Each number is 500 + 50 x the weight over its row's rms, rounded and kept within 0 to 999. Layers, rows and columns count from 0. Numbers have three digits each. The size before them is the row's rms in percent of the matrix's.

# layer 3 MLP down (transposed), 1024x384, rms 0.0503, rows 705-798, columns 288-335
100:471520485406537460456485534548525563499578443458450461458475376503579464566466535528427462522505573558514653478589584600545522490467575549469453
096:391504497488483412466532550519549505477462511632517453499436410507517601592537520641525539572382499507511424522467524552507498425558534497566478
102:513504465553453531408494444514477530550545557550583525469472495474433562540552542501551468513493520534517406566507513528467487489421447597483497
106:520425461524539455462470482504563475492529600546443537453514559529510542593462559509552535426538463450505571419574510592543353453576526483372421
102:503464458557403569483467410470580513433391433455528487481552565416435443423582491450377516613538435517457500502560496487489469474559517518560506
101:494559507419545511464492523465554447528518460513621452457548457500507459501519490488468554475446517519546472572477469469448424481511465459489487
100:557449605560482596484514519403376546525480489495521489530510482510477527500429509525488537455483536509444447431559479568556469483506548499636522
098:501474523466492476494484508458480581502591441523522531448483492456539434475452500430447550523480490406507511496486532614523550542532461488515534
097:498497548494577551539587493603538510618467464599505547550531517509530447574522448507443505492403354583524432528469505560450479551468492466519484
101:417434541475532521500497520595452438492466481511483542413437396604560486530549546512431487490433537526460543526513454481490527452552560454487509
100:494448519495499507578517465547492424561481513412504550449443465478484518470540533426590483394598594515582505630466473427569524436449546468494415
097:482432589486536512499552439468528516448523539507543432540441493536474492497496580539500476481516531518458484476469440411517535462508551534381500
098:435587544482481526508511455528486516477471428545612465497441522516475571441486333500559475496384538542557460553478495448573574441424550524563481
103:481484504514486418602462509476499505404462517543544521464470530536545572547504495612547529584540409570533485482558412533514527519519459443458407
099:443421499472489574453471588562467452522497517469486463551439590452502403451467442530536568491535577548513412537469538476510493499638492542549380
100:489480481440477517566516458485498522470497518496491480497450490536331538531503548540575521575446454517497426494468529449561350520520476456492541
101:521516434527519499404522603490485544467565524601502580475482506511569473407446432508494487490537479438512497504504470443540542499499510510450476
097:466491446485492544501499384455422555467527494405577456491514527455465443489462498472466409430467384607410561588492485422557429477573528538522561
095:423486556496533568500534551511475453540465549491497521494399450536591528540466532485534484455569489559559536534485570464453476460531470466518581
097:400542522462476521408522570525386466551559500527517483526550539402555516456451529369478474508394487524407547500572480540367473457349459473434520
103:457496556579548530491474514485560464481548429497550589566493508528452537478487458454397514504520506454540447451531476515546539483482488518527524
100:516434368461562476450526475570624504540474508579573513480551459562571515469453424475448542478479428513545534515450508458491560473509540492499466
101:417529454399523546546520576583416424551480497515547497550546495390447491485477529477504456593464472521505502581511523454506464480448514501412452
098:435561551494469528557564532402586544455533451492435476526414504543496429575600490511508579455544575475531521527511534609500473444473448540493361
104:513484520481557550501351389533424639505443355556516540486500527490495519528490445431485498492555389502491417509536547535556471494554461549550591
096:439516554434427357532454506533579493419462469485546494553492515513489571433519481573517575448530488616485478459526424508491389555538516440410478
101:496493546447580542461467526475435517493485423487542427483459520548545478479586417603483383421438441516470552540428424498481483487569453493573649
103:483575524401419487537524477489564506445463561509478490509517476484480585488445488498421411440496482572495458517472539525497423532471506462590509
100:435511398494488503530602410442519550462465558528512402381445599591531502530516625540460489545553474470487547442510416489500515545484503483530512
106:571511444544426492490503396526437508548547532469627506468443387486542489542429535474565529565473368528515544518511591538592511507501488465443506
100:593521488454492478539529610369468455599494450513401494471352482473456458522501482370510465517457461406588508448582500469551480610565486453525556
094:461538493508503456533491565456406537404481475504461551514435493526368517571479426481467543456483529334492493509562546497535519557547459497518489
103:464473478490503495610500516553508572592558525421378461508497522467386514512517515509481453526487447460520453525456506556447415575431491397570449
102:488502524560429498485534397544477559546520490473486463538522547537519561452542546460454498533506432557532574574501509523578463507530477461500427
102:425531567519540572416453581424549530533560456496497450557466531529556464442535459530414488366474466491542453576481395469399556544496572422492537
103:494575481430465472493574409412533417463399440537512471523493541501566414539413439531535547494540402450426566529485574435447525569494491534557482
102:555518524506527513529555454434551444523492486473426448418439513564470447497515526532434545531577567555492597518443524527496525460526452489535501
100:468509427499484406461495447453605476567440522529508456427530514490453402467497551452464485496479431502496455535445614453501444522477433536530489
098:520349518474472539483508542516486627451462494514518458474416469529493424526542458504467497437460462495540500578543484457452454480482420554548481
097:603566474430482365486439551574495572547527515520484466456427577561500515500514412493466528473463481537500467541488430445454434444490497499462548
090:509568568375487596538574519350545525504528457447450541449560546513592491459515429499429492439509496512516592531531520456429441498464477489418495
104:486479542461469504522552523512427468543546498556555487555599532571584568513533490370497488469472499586572571480519499513493476538498478443426591
107:478411498416548528433463430571501496502534437507524518504442476504516397518548459463545528489508446413450558393538479479582493512480550618541497
105:490608504524471444463496487547434480531486482551468512486530521510491558514547521517550458540420487469410446557481459516417521517490526509420500
098:472467492368544543558521549541465532501494482590497495499543537493431526428497485515438549542419488479533520522539577539481511513435595464606518
103:503514462514447534482577468472539542448480540492472467520432491465502476539428533490516420496448520557498383437484456466488513559495497544473541
102:505568418496499453491482576536482452527570466486474558500604565487554529478504547517515583586497487465478495572438577530507503446484487489518506
096:525489474529464557523572519457544477467454596589578543506447554509454489536511613402531437486537572534596478433582515542499581545513451511502461
102:493463504529501513373469445512354428464416521482469483472494526541402484533528508510529478482544500405506504543472555499500540441598436501461503
093:412579543470533512545468548484419530512507475576479467441574458475411556527519518515541430479470484487431463591454569568528577444447560554521527
097:424445433474587476406475411514509467582544509438515505526469419504593549539531540488536523505519439610473557441443574459445500497498449469537509
108:503531517492455400490529504555541479422512529418510562534478423548487468608526547428455486561492466588523496483591447453430495471550538487473537
100:483483406538485480488522606564467543541507482432554439588575533463415590503432444483459494583452507451478480451469468555497440432502572468527498
098:520429458473591542431586548477462570375436456550543539503460605532491475517476553544510465472508463479503443493483475471519441435501411481588568
100:506546461517514467551519582509348500441552465468415482469577504552597519503595622463525496476499495452481529471532563527548486492417621620452449
099:509489527438391540562488485556461563460526436485448421413537513567644463423468556384493540454517413511551495413355481455492450461504410586524521
104:514466472483491544530489594549499586436543547461473586534561556477413464456538585521446518475483472449464480581439490442374544491542467428459424
099:548443549467554561467507452453452521515504516490403486529565465457503541457431545485577553517498535485535507499558453512532577492519523523517542
101:491471428554489474564475502521494392557592443447476535572536580493439538489519496429522494445558488525539557499543414524560494506571476490376499
102:435553492457477530421501437545501513484493448526446511587498451437555528456478556456557396602460458518592464480536482542616547480455540638435507
096:424489519550456475531472448510501563478444589479527507498548538506490449485531473500557464470522525405472421426495445508552464407488524529516428
095:494504450474459549457500490535455461539587550464534449467454503509519483541422502552487468524444589551415484508533539563416555451515512574568466
100:405478528504564454483565477487482480521494428509564474417477452407448487549498410528468568579477469479488495547493583589483556544531470494500488
099:509496443523516539474526518490481481476513556462515490410464518508526545553531557586551547590521522544434505593471481570446507515473459579548475
102:468487533550489505474477554551539486507496479532538510497515508499532506446507458565548548554475550442479568507447442534555453466452392465568463
094:560473483610500472510518533480498563512521547431500531502462563509472579562533497467616552389521508423577523470475562422584437466518681490462539
097:477475391539532481429401588434449559461378520572501510566414472503514490572410390437509532447487485493525482530496424483515494505385538402378554
100:490531465536508497395539516486459575542498628494439549551498548620534532475528579477565506476465481569527575556469556520498554461550549471520470
095:503423518445505484394483452435476494511443518471529520595559546520420529556466551450472528450495529540516416482476472449449451474506444552457452
105:556502444473533557462481543445489451518563471460460441473570394486537481452463364568485582353616512498613541502558535518470495452528476547454506
102:468449547553505446526469488420554513631513419468517486452500503528539575405592571496480462465521561431564495522587530514590595661458457529604551
105:544503491560531509510569402504418455469529495528566618567484532513461462487543598542454475539474492490528559534587436436462455525570455441546419
104:532606498559605537493489502500485610507470515589533433393497602434378525519506417535521524468551523475384487431512495577558538529521549516498412
106:500460490486574504549562523553488449576481568516400411540531485426504465563355498481401552568512494582531544588576549502543528531423457516493461
105:508480469540565523435476508566426566489470466458526463478434558410528473486505429425463503468601409501452565495483558448481491464479447514589416
105:510494562476518598489476539455491492407498442492572524491516453525441459612537439396619540519547461459517510450514524420528581593467547473542501
107:438505530477468514551472518518534593436553394541517466494483478500541525557424424500549550578483545585403515459485454530560554472448500490439502
098:568544451506492493527512484453465489485524516511556423463430470550635492458514477514563459442470517582476436523529508551504531503666497495444481
103:439477506566461444572532538564544352567434558509396521503488472467438554529518446499517457476519445511532540461561470519554486524492484450526548
100:463479430482360548555543538558510403499542575610468533576503524455511416533517511413474420551499587538506557519422490516543485501605540476480575
093:498522476553481484429464490441561433504461538490494513526515487503423488434491439532533555509491458447464494530501460519503453481426461418516499
101:530426439605501535447517528454492453444415447513492499536480528522487497572566501452416501512507426524480559520432552525491626512467533549585472
100:491457517525456508540548408560559551605527447460486545542513462567504526499558539464449594462546495533501519526465442550491478464489484467467504
104:521439487466398501517546496517541511509512434475484470498427475558526497528456517412566433368474554482455467529534524449501528570481542529579464
099:508544566553509539501545467502488480424460556512504478499475459519535460503477560584556457437600547516489526502423468496537408462464531548572500
103:509448530490504423471501482534491522580567476491449470402527581537549520460502617506539607437432536515493481515559464447477547526509578472457567
098:463525441501528469475575496502504462494379501494529544563517480509509531376507504463531414464507469444479518450454520460520413546491474453633638
097:437479477482496438448581541448536488453504480439480478449474542575529628508549503536470530455433551434455493460557628517488525560464548473507497
101:586509476476522578469488522483579528544557498492498386523553459429492547496467527494525530575513492473473467496556439549466437568500519441532501
100:503435458531490480450480589557489544473475533540480546530526524520488406569426510568539569573469590543448459508618508526499484541445479566496440
099:490564571401526465529454555563520423512502518529568563493539490512546497446511499554473450641428541527504457450531611457473475516475479464437477
098:586494563476482471457483535519642486506524553539515490434567480527459497518381586528495506479515602468474565497521529437454492453456495489461520
104:524436470493500470508509430474470543465492507539471407583562498452604511532436511523456500553545556482487460541512498566480538484500572551490475
103:492597487522551450496525538471514508519584499554509500439574495479570487551554374468507599572440448463455501461504478537553479496443508559482483
# layer 3 MLP gate, 1024x384, rms 0.038, rows 706-799, columns 288-335
095:417390511461495583470455526581563466480476521555464459470509500525481543498499457593515521442584556518486489498555480471402525594534500521431499
101:555444530569506463521602504475589498538523565506576462482400542474535548461549489540435472654474499541535501506410501465567522509483485473579483
104:460504512487431534551546592473413500453461492432483472457438467487522565520481414413451527564539570500462465517542471643472484579422514496518498
100:488505502524372398535504412491451533498500440428483527563457432448518531462466526460508527524452443486566483518437506418478478536492483526438533
103:488546525483569480492575492557512498565499570478519425451529542478475469508545576520443523488522431523589492475458546526502515517550469451510523
095:485497465595363443424517485487495495499542524505560522514419497570488536480454444505432519529525557482393617461447508522504519544436452542572525
096:525491613405570410445460530398556457549489487504489562504514503478513407488519502536457507445468474435481565583429494510519502503552485493459537
090:504550530511501498584462483438495484441580492554553496508512557559477496489507558455537534587587543494493468511609500479439529483423467538445542
110:533520500446539484488511422490467504447492542473496418440560496544512521579495480527482612453552494570447394578489449482487412568513500539605482
095:544455496451443559430484565556533516506520452477466504509432527594441525478358451466488573545558441572516569492559465462498445524517479429519505
095:500454473478565489470403500508529414579466488466431576450477395457574474506448450544478527419444552428466518438526510531612477406438508437575499
100:485485551452535439492518543605486429518522532581496439484547475544500376576429518513483507527480482540501618511537472480532599504569519507538626
099:510407507534513539557417457496575541462495478535492518492515645560543488562518527578426559500527459521487477496541438495504506457576459493446502
099:465458487499554465486419431510506622465505508482478482430524452552558390645487589427544455510499425464490361463454461538469598528497470502596486
096:456501458555471501483558575442538554484429590543571518516557545475530520424480518510451490439505535494592464605458498481500589468463488436475494
094:493446480518424480574501539500569503456487465514477504472498434532518422482449455512577445569628437523506582475529472501516416466433485411477428
102:490450538489480424616477540487408490424532488490520560423519433453580504412508585448563597539524497534539538532562502546585523554484553499491523
090:423506451549605474602483546509533491537585500465556450465495509431420490494542513490498535487580485508496498491528459526523419520543517394596488
099:449498500541480529510492569475393454554482588564526520499480513494538434461522500502407498535503548426471507459494537586476424527400457447522505
098:541520546465485532464520497525427489475485518442479470435506518495460467532479450499469460557450539541503506538458548557426631498464497484592473
102:472541463509414499431512522394672543475519503477575476512471500599498455544491525501500462410547456617453477466495554493360553546526581563552577
099:493487531562618541560537496557488441435516497494502398476451517509598479398440543509448508550475486588475470514481388439513449600513528501497529
101:430486541558430552555488561641517512524538373498449490481517475556497438511529517525436508509591536512510507515537594536526473589428579461556569
103:453519569500464443515587505530507418473433535529569523366452612562480376378520520494536595423568503512493453551552485453424423541444417525494528
100:505565475601546518445486468550402537538471518470546483531500634543372548490510462529459429527465419387558473537477576512555538521443488462625432
097:475511449555518470522535442450466530457548577532505469439475540480534443573555442521463495477580416588523501470449588456459532500389556547545512
097:495455458516459483432449491469575560588544654459527498544516490486543496492426470549476489559388487473538580532539432525623540471506496496483618
095:494465491534420428505510512531448462481561488568556502584541492478473570476589481453414481482530558462539428525436535510456591458544472453483543
103:550525411477471604481448514544460483438614523571533532554477493501583443426488428600493468493533505449541446440469474439514482607422410440470564
100:563533537529511484498413475614543474465542587523543494534483472547486415483514483469485519529519550496534499464533443490479530487581547446552587
095:490484521483440489534442423459505501514471456498570518441454502513470517532543460473465471506396594599454504474494499431481557488411394498465583
099:478435471531480476529481487515504433628461468496400577472471538477456469522429508380468506474512544446553531446414529526510487530422525527524500
101:438568467478430492561493481546553586551552594547465502471505542508570532477476535550515429482472477469475531469511571499476470517519482541535470
105:481477532519461592508478506496539430495549462409471411392488495541478517525485368464523539475508473517446521430486379510547444541517537541413570
102:509495527594606479486492550457514557627568573546604551518577401488465511470520602472470521573421541390447533478535520537519565406378531581441560
105:521495485545530494382508515545444554509404512444413417506539460542508560598512471550507450463561440464436544415552593468493548414537574462512518
101:529559467544411534526564505485405455466602496476533384483515524488491487531403424474441445452455487484595521515503514575493466483536542408579511
096:460433462564509461451540472440423472466524493420485416397507514489536477481587467390431525415553468462501460532533460528501420537531468514570531
104:529501473462536501531430416468462595407559425479398550576557516495494560484506607558497466497515479488492503457529569517568570560552544454434514
097:491351481490471485518511501537526428537524581511561508531473490563537525531496519472480537466508452440458499449534480385530634431561413507567498
101:483524508454585509561505439584533578547503539510390448536440576424449406535498463610538450501450454491533489555533574520549489446536521477583436
107:468514511489536456542466545441466495508497475635491498470567507456516494539379505555411427454518561431500459535415450427453694414562552464547527
100:473552494494504619479481500542538465421504470515520576505436498516511485603515457367549531515545521544511493510507436555515524477486521437477379
099:468451519595562501496504492527536463532436431589425538413524523538534450480553481479437546454513578515392634597532597514586391565601606468555588
098:607507588516484512618513507557561521574498452492531525466554416534536471481466518541516484485406443528545504562532508525486544562443532481396559
103:454453475558490550486544534522491421540531557530572521534439522511538553524528507428414434538471490420481478530490453535523464577550484521559594
096:508623441405569474499426518473507527473516506471431462521548525445522529490553455571487517489571375510495618464482458491505551496492568504500559
099:496561561546478532550531599516404547500538491400532549558475485549476484560505553480571480449575592546461494483482490558552510521380477449577483
101:538463470463569617623553528450565551470525533523529499502510487466536510484500509466438520424550473422526492452516569528459416556487501512432475
103:504454515524524514537572540491543542474410533454455569452455545530461551444565371536557502502520469466462459501502446523470454432548475495457494
110:407426500580543486496506522513542487393586578581402466474570560413489497549494498422539510466561453407444512433527409455565458530432578473463487
102:535485483572382513528480562477464504556435439495521523472509476484526514508518464546543508581518428606476467484456413402479519486494577604504582
098:476558425488474511490514430456520520431517533431460557505517498545338480456487512497539452395568436541521494425513469547589542486496559465413543
098:526528577584566543464451579531468566468532480476444535454548542436509508452476466567553453461501472494535562469513540530558560461544540527441469
093:563439456592491483489529489516478501583449487591489525495466500526516574466502430545565512514414517457493443476488547481508585462519436390576372
098:549479556475605463555496557476476509620532469467454488554457525488515434567548479588559499424552567518471553424505456490524416546464577520550495
098:554474450606541556476462526583497515409540481510581472495495516507538432502493493466441438545500465409508487391594551555588598516508492544418411
107:450534389529527503503482451423548448497496522503553355493460494531444482524403495410356526497533479403453557540524449488552539444483527485491607
105:499501475480543505565502459519497501556555564464542600502502546515446412390472416470583620378526431638543482496587472494513554499511410472480502
091:564605433514474495404451483470568492554589441461461514480485558514500503493504532435456488464510426555443519453415548472511545423532462462515503
100:480500496486566589542501502435437518425568535512526617586514422449621478447492564456480437540487503525465467477424485544591525500506495515560503
098:517478519565488580468574546478425421482576475442457452564544548524477514462433511519489484449407481482482549517459579478529613598463523518562570
097:352532514535463470519459526558566501570505524547441470463467363568599501426476476501517469522546478500411475415540463497465405510543571504511422
108:455503515451578483527451483497552486501525403464458484426454511547538408519456438477498555398533489474510457539466533429521479612472495446511415
096:565475418562505485484471531449552588434502584556394452487458459552419465543484495518541569420538485392534391501587505480512481531456550487395592
099:423478467546515445557500539466526554466529459424530582527507494444545411368548444494510420559546498501428505506473583544534487450556571483453521
097:548587452476527546448457477472565503496527565457534485455454492495493434517495427508447527505521578559413493529480527474502467485558522388474556
096:490527383414523471414466511555539531493559511480525478462480518545481512600506522435530507476570438463478494478493528556572450564503400531507475
100:547559540561572554511489403456530488430462559457523425410495525426537559585482588545433568592435546539519528488537548479617589546575444388475570
102:433492346396534400499546410508529551547431508507436533568441507563487394626437520432566534612507602503424396464418434482556479484418566440459529
102:516412543511522422538516607531461545545590561529546494450500454552564536514421507455485551476528510580488516505483542430473375430490420582596473
103:490478568516569546518544500560431563482404528468601597514463462556553539554457465509496401541514514567566488462486402545476464494452483488468468
100:470595540441563620527438468536536506503559578548517512530560537426489355568461480578442503654536491568423431417411554548489545507566499498501414
105:427486579536525539403563428518589588487505542496589519470448533488469507562548513490463541483520480460468616609429578547382527595488487494503466
105:514488541556461471477520488499433555527462397489514536517528612495466435546543500441458486490586528517541588555489443520456549477409602518470453
104:521563531454579466504442536430530550452421477534477483550471577514412559526501560522456430453581542588525637462576523539481528486466578556480461
101:455509491595545518355512495548525402585508465468469489460600484472482517517522492408541510618551605514529616497509509462479508543409474489465516
106:536481420527556489446570566517505508422444403502524485498490590459491473514474445510434492551423507486457410433427494409473517487509522533535497
098:513554484527466452529563570494524509460618529409536568582560544553564459542582501465486555493538484532507428452506486497463451419475460491474504
094:407428540517541453449508499510457478466516570513427524461556523502522567486445464527459493632518417512446492503565424443442523496534503538553544
099:541426537459529556447519501566414472473427564534479605528482475528568504475511519522421536614534483404479528457422521549484567585525571471605468
097:458396559513467487451531429480426484480531573613487542396618481510497455496407546531479537513551538526492472494541468556469527554396518463481451
098:573508540484515582573457448466509461398512485531537422409474518430448562535588398489505456543486467454624466481494573459460536561443541513521536
091:489433521491445518478555602526539426456515526512493440484536510442580468461493397436473441428435508453535512444527463490442560482553551466486522
105:472493572545558489475559439562464533569519463442464509491501533458438447522483585532580492578504521616534405467431507401574532496440493486561548
099:553561490554517474450491475470412451410474497540492371458476503497433501502552509489572511480518570548499491571518425468513496471477494464436444
104:529478412549339539429510575435533530497540486484457534552469572404525499544460484513432538516478476480455418530542546462517519503439483518489486
098:635486493481468559569554420485472454522455518505523619533615525469444556548446506565455410532476566528563475468533480459457503444596495451469482
103:513491494430598563463492411528502412398496627505511516467397573504473550454597455527541472574484476490485504501534446517452468493543571586486371
101:553517379558470471536552542449546559468498440420555523522516468449539507539541444513635482496510592502478451549496621481498513491512515435523545
095:542400423535463595519468505480481496473569504428619484470553475602535513426545582497583557483542529557449486552475490578455543509500464443528558
098:491471504474541533374495560512517540483564446505626457474553521480459441534543503492509421546469527463488568489475559443446503426501523491465477
101:442446516477516491499456476524463512436512485538504494570469540446466461502510601570526556432539561444501491484542496459458508441525463502514488
108:427499505489545542538493522519443460478510405415485478518489452492484593554486539503529481381498501556560481463538493475494519430512484643450458
# layer 3 MLP up, 1024x384, rms 0.0383, rows 706-799, columns 288-335
098:621437541444480555568516465553533548561592443450480447525558457492490487380542552506573484500489431574492517545446554512528481454509568497539450
102:497593463570491471519503515587455446525556507538468488452536483551461516473434458521515397474441555465483466525577560536585620517548521630536465
104:509592447534499465530520519452363517493517567419546461512473497500557542409625521397529477480453459445652458412482460567486485550516517598498527
099:559543475435470470487493511552556486489532554447433499547529461515445557555567475531503467473473483484557523562559431583552483566441467451605494
098:429615544502446589432431480419423484527389491495508483457478466534456455465488497531481463492517409487499547470480454520415557460484465544526469
098:498491447464600583542454497528463597535505565483555521581487422462525541450551475505431478494426474477605567561517492499444451446495551480573474
098:487517554518494607473549419565529541511503509493549424453529537481427508517469447505532490590522516457584451573591547523463536532572569497557601
095:528415442453490496552574482460468492519538573523556524521542449473471610496452613515599550503469439501449493555465484475470509481538529435506441
102:483494524460431549491563448510560428512433444538474510512482405476426524546454492546452480550476457453472398616553551571456514426517468490464495
095:520565577556509484502475501584489365534511474557550474535469576452442487554572486541487492445480533544507500561485529544454550483511535572411505
101:477452563485443453604534551545449435420453539468489558546481554484512414586508492488369497522489508436487505504553476460450516473477501412498441
097:408499549471439467469564598467529478494484447445418470550536553612539477467555500531448459524489471535526452469552440536414418517539566432550484
105:517558492443424531504407536478458475469520475532566480450525517326474575458501407455464530490455483503526560514533531462495493465459438595453514
101:498569422585381625507423447473436512407477570562535485590486479443408448466500464476562463574446457448444534539542408532529491504595488486508585
095:443449507584480586517478518502502504490542419546520506530499546488389563529449547550593460488577478452443490438526555490386510415509487565391575
099:581556525531495532433461537543455565549472487559596543508507576457582516446579504450571371501585405522465428507487487466571551514455566428492557
098:562478559481463501504471446536496467511473588415468544449545603500566472430505526503478492461459515450559491537447489443533522476529548609512493
092:552600453543465446437519415482521454464391493570579537569520503439454466534402510501547457582468472519482511480463549632510546522479557501487484
096:560498469484396511528553465542449527463476527463487493534553530506428525526547439617371522525549502481543510513530484477572477518417473412582503
098:505558536487445450468497508513518579457497648543528472548514535503456539549405449626528478536477559528531444544474515557524503474526518522473610
098:475480468485504446522488408546490434494543560607518530505645500539475383508528422522439589421538512475478566557370514582449578425428579513506483
099:505483519533448501473474469517519508369600494564430459470437478504572480555499480479496580498544412496548537475512450547516514544507433615546467
096:438454519562612490483470468360425507511477573510465578433514399472498595540438581532501547641554494494521426556446459446428417528443558555419580
105:581461444526520512545467480518534586462566412500489574544592488557513565460470369606484501477533497524611514507501475549574532600497534515471534
098:565553468605564463503543567553521546461521496588537486449408454572443472485546486434487470516560511547508478564455553526502450444479419447523644
100:477408558537556546555517454550453412442489444538495445528556502474557490472528516507453501518543470491606502570395385392551521521473587369538426
099:513489503397492499508467466501458495552495464538556433498423453600501516575489490420559489539506528551398415470572565404539492512486477498484490
100:475470487521459494571550526597588428464485480550520520405564410497497434532513453506440490522413443444507456528523440416530568494523460509486461
105:507452507604508508503487448482518534488454477487553494519439484557597464516400450524513513555508493529513588506527507503586509457520455415489519
097:575517445497592538524544512502401565360463469533462531469560530499500461557564582416470578386605381437452486509447533454522476487478416620509479
095:489522538522483572435570468379469518435515539464521539509485477571548612480524484416568549542434481482437476517550510517485530401499480468524584
099:507468485577514474489496458565521590405501386592595535611508480453603461453470444419524528488528451451491530534467510461540394512524511475478582
102:497490556482474509486497498551444424460528584585467510435494544491497447505529437470529487517582515534501498450583422488495510431511505480521508
102:488468564550553506426483472435508449473493444535462465408467514564546495461514549517556552475499504502532529521532495566415645479554495498402508
101:543458513437554473525550508544461408540514506503523547469478632523571542469526411516527529488473549501530529489482590440522566554453430455424506
105:491495467510500510530365491419539568523480423469532572517578507476534507519423478468602498491583503514445497535523467492562464522500463543498503
103:498419455550510552503446484606461540568483492507486549450553431476399506510499601480458562396487546371552452509516579525459498481440504552491523
100:530539441502529425508453499564573520676613442533466481457547471467559506506569531587498480484592510571457411468527475489512557447446498617496506
107:543577573460573438492479559500483447507493494600513480474450558505411475527497530523520485542482555505510477448402462476615575426451496493445408
097:484515528475493561467537522480548421387487449542591444531433458580495486515565532609476448573471428360539457432487602524524523405542501538550537
102:463457562506505534495488519427448583464586583544531508448497515544460457494552560541513559511430505517495468499495580416575469528468572385544450
104:437485457469542460394497440498508384509529501511580520464501515505455499525485477462362423520518524506409529515558578464478479462585415549478492
106:511509532520541509485511431630449529493490413504519489530590472424517437503416537503527433534503538473469493501400480491590503428587473416454542
099:546509514545424476457473490445513544577537528476459532478537494476465492489504609496536485485578345553557503614543558513522577480471545502507495
100:564496524490432434557508517511518443485405437528476404472459541563492699582553547556613523509590472523554539460497574524491473458497536413552478
105:517502514453520517526518546480468518475533464539592496547491514511562500448498446466535508490498497439552508452443523566563435457476486377424446
095:604561494525483552439509558579502510561509453561489491488605525514473475523482463360493556483555447567528516444468506599615606508581460533521623
103:557472514484579515445490486500503424551552518482437519478483544459572522511526461515436511565551439517480468498493541501484454501432547450413571
100:500558477562559556519539441450499494549464548447554475475487454477581498444547537531465487460435470561435494503372434559549529543440513479493556
096:444557494486411512482632546488459476498483412513502544395476431484465476522503425449536443526486484571511480500459477543478539481449483518469582
108:473594491434539470399524515610518470516504526534491499508405394481512571500526528500454565436509568530460418461568510483505502451542559494422454
103:538636471530509556512502536509587523428520480552437472590509489420515450472493591559463533553505480453440629512471533453417448508392450528470473
097:536465479532544485495472496444515471495453609491663539450491529542529512536382359527565415501497439473537512492551467480481562473491475536497456
097:468477542490445525558491416513510521498492450520516417560526483506527438544494567419471460541433544484562508470523533504441579528463475467519495
095:508430453474517412466491445470455625603485457492586500557541436504441552531456499516510484413544470476394467544508521515488423505544526567496547
101:575464485473515526453522492491460545450540486463452500477460510469494395458574524541503483398459459459479524599498421512419520533496445530546424
098:523529516398538615564469457569538420415409569517453480524437484519509589412420529493580565411435394480446471462467515446531547491448467565569418
103:500535447591568522531504531433448429488506512481432524461450508591457447507493493429473559510543533485476524530549501569572502494508516577550538
103:492466582445440488502506526472503430533524423548471431503392497573464478456493477473449454504457460483544432564477550510541428589542497536455444
093:470429493556437464529478451505467473534432500505511466571554426524459565572516505511482547486461558563485527450557534442423489615541576492540514
097:621474510485567455537396479556454541491504432503416555444470524520443481444492413453476534501535447431490456481454484439560537442426485539498547
097:483459508517448539611557433483521560477485525563466549572528504485616504472501543524522538536484423478568510525434440458428445473533500462482444
098:456442532426452438501469538512552517517473391519610566490520524620438548445476464415430536511466497505486387532498457484527448482497528544468439
101:522558438592500443478536520537502419533527475505485529519447474536485526501516582521486558503416565462524500465495586380473494512464558425516517
098:440472543513585521562442482456544547499468558509535469392466550461487491515446463611426519601525559477499523496521460415517489550551562479487517
097:525511602463542630546521493499531496433513502463555492483543486527462530538510661515507553474574478476534518503449472443458497516562437475570463
093:572513468532520536474397434552439558482557462520448468454571469523435437562538540469485568508471491442506451415447560421513427485496518583533534
094:592561573519451529529596487405482475494463628520496457571575494425423475534408448497485518483451580437558503531456541502542479536512475476484487
101:478574434501460549393406486502549457516531594496477414479424520448531501384523390434490596450518533521476462449468601501456548548497475552445531
102:435524537553612471428574442520429457537442425541504451498494508475517480556530518439457520458585535527505525471547447598484496462505475529429509
106:505504516554554518502558450425515469561490447496465564506485489444486572508457497499477585598542528478474519569538480468540514534615462471459551
100:552493535573457439469473494462552499435579530530588381456497549474427345589446467520545503558467579477448381430515539524571459534464476472421456
103:477525491482468555506581497524507522507528502477419558527542463421504479540384482483611426412526477464462557465568502537533572492437548493420466
104:472508584510521603504515484468516485523434452631434483550452524466552552532513494515535504521460431619451572522482553540462460525597478446528500
102:432543522418572515561481433496529405459447515521483449498562530442595543480550469512515547459479452512583517540476397536563521543530407511496542
106:549455519440446432531551557481420481436472516558520468511455397592614560541493480551466481598516557517418518451496443581395533515495368453511459
099:506575445425569486530553505435539590505474563538521539541552378538508561470509540530472549410451438514525490469454487591440564405543438560495411
102:510436398473447497563515581469403531532393563417479559519509408508445473486496436495451507496447501575467509455478407546517498551537435520505503
097:491546453521574532451530495482560370437584516482546424575481542481495497495416439615499502565465592556597501477460424422427405494569496505496472
096:466518596391506517571459550610514490529531466491452450443520508430534559482424542562471477489538494509487487456544525499477471571467559498417490
098:501579484478487473543403587458433495544556486476431518587453472487449466472402449532504601534556533467504584476556514571432557493488531430390519
099:549515489430439473550484436453510527548591472515408436499414457376503480448418532436452472540505574433472521500449341491568583509421543449494552
104:447471452491473413452497519523465479616534499488443532606592585467520564522507511537509476472488468494446555560491439478550462508533439497519479
089:501551361515428514535515423455516473482451485461476404591477553411489505507479502517472378520540521486522494430562535537470528532511458528488607
101:545523555416451472447517465519479519514552440409452450457482414509513498481484460546523552410475564489490529440537418512480537485561543516485611
096:435499411406526448593402522571477451564574435503542444521416518480490510512529493488591502463481574511522485489487488504387505420572590499501435
101:528535531488543506504501513531433529474523471507429559452590509453477436458533449525463501459423577461489449521485555486378545520500578498565533
100:488429537445501463526496540537471425557508498468507387486493487374466493528466441427478423456486516482563493522442509515511584535516521593544569
100:513428449437534540595503436561488481382500511499547490452438478593464522633585605581486505482526486511494463433514499490503547474519376517503495
099:522536549555439506468531458474511499497484388595507584502593445427524529430488530482492514392506553454443554462512552457491465520454414517527554
099:454464428513449457508540555484566505567534422494467501369488576545510454446489412531600522491513469587433548428605489573599401624517554425513347
100:575512450519437549544540538445538524484516473412519461464496590572488451522485529535461471496499512469530549573526503469491534465517514478568511
100:489451432464502549429552448521518542557589472489448453452499524524472489594522521467484491581566434406525457503464507487456479527554593535503533
102:509520545480454501632516545492491503470558550566571521581482542554460460478447526629549461510438475473499551508514485440418486527372436516423541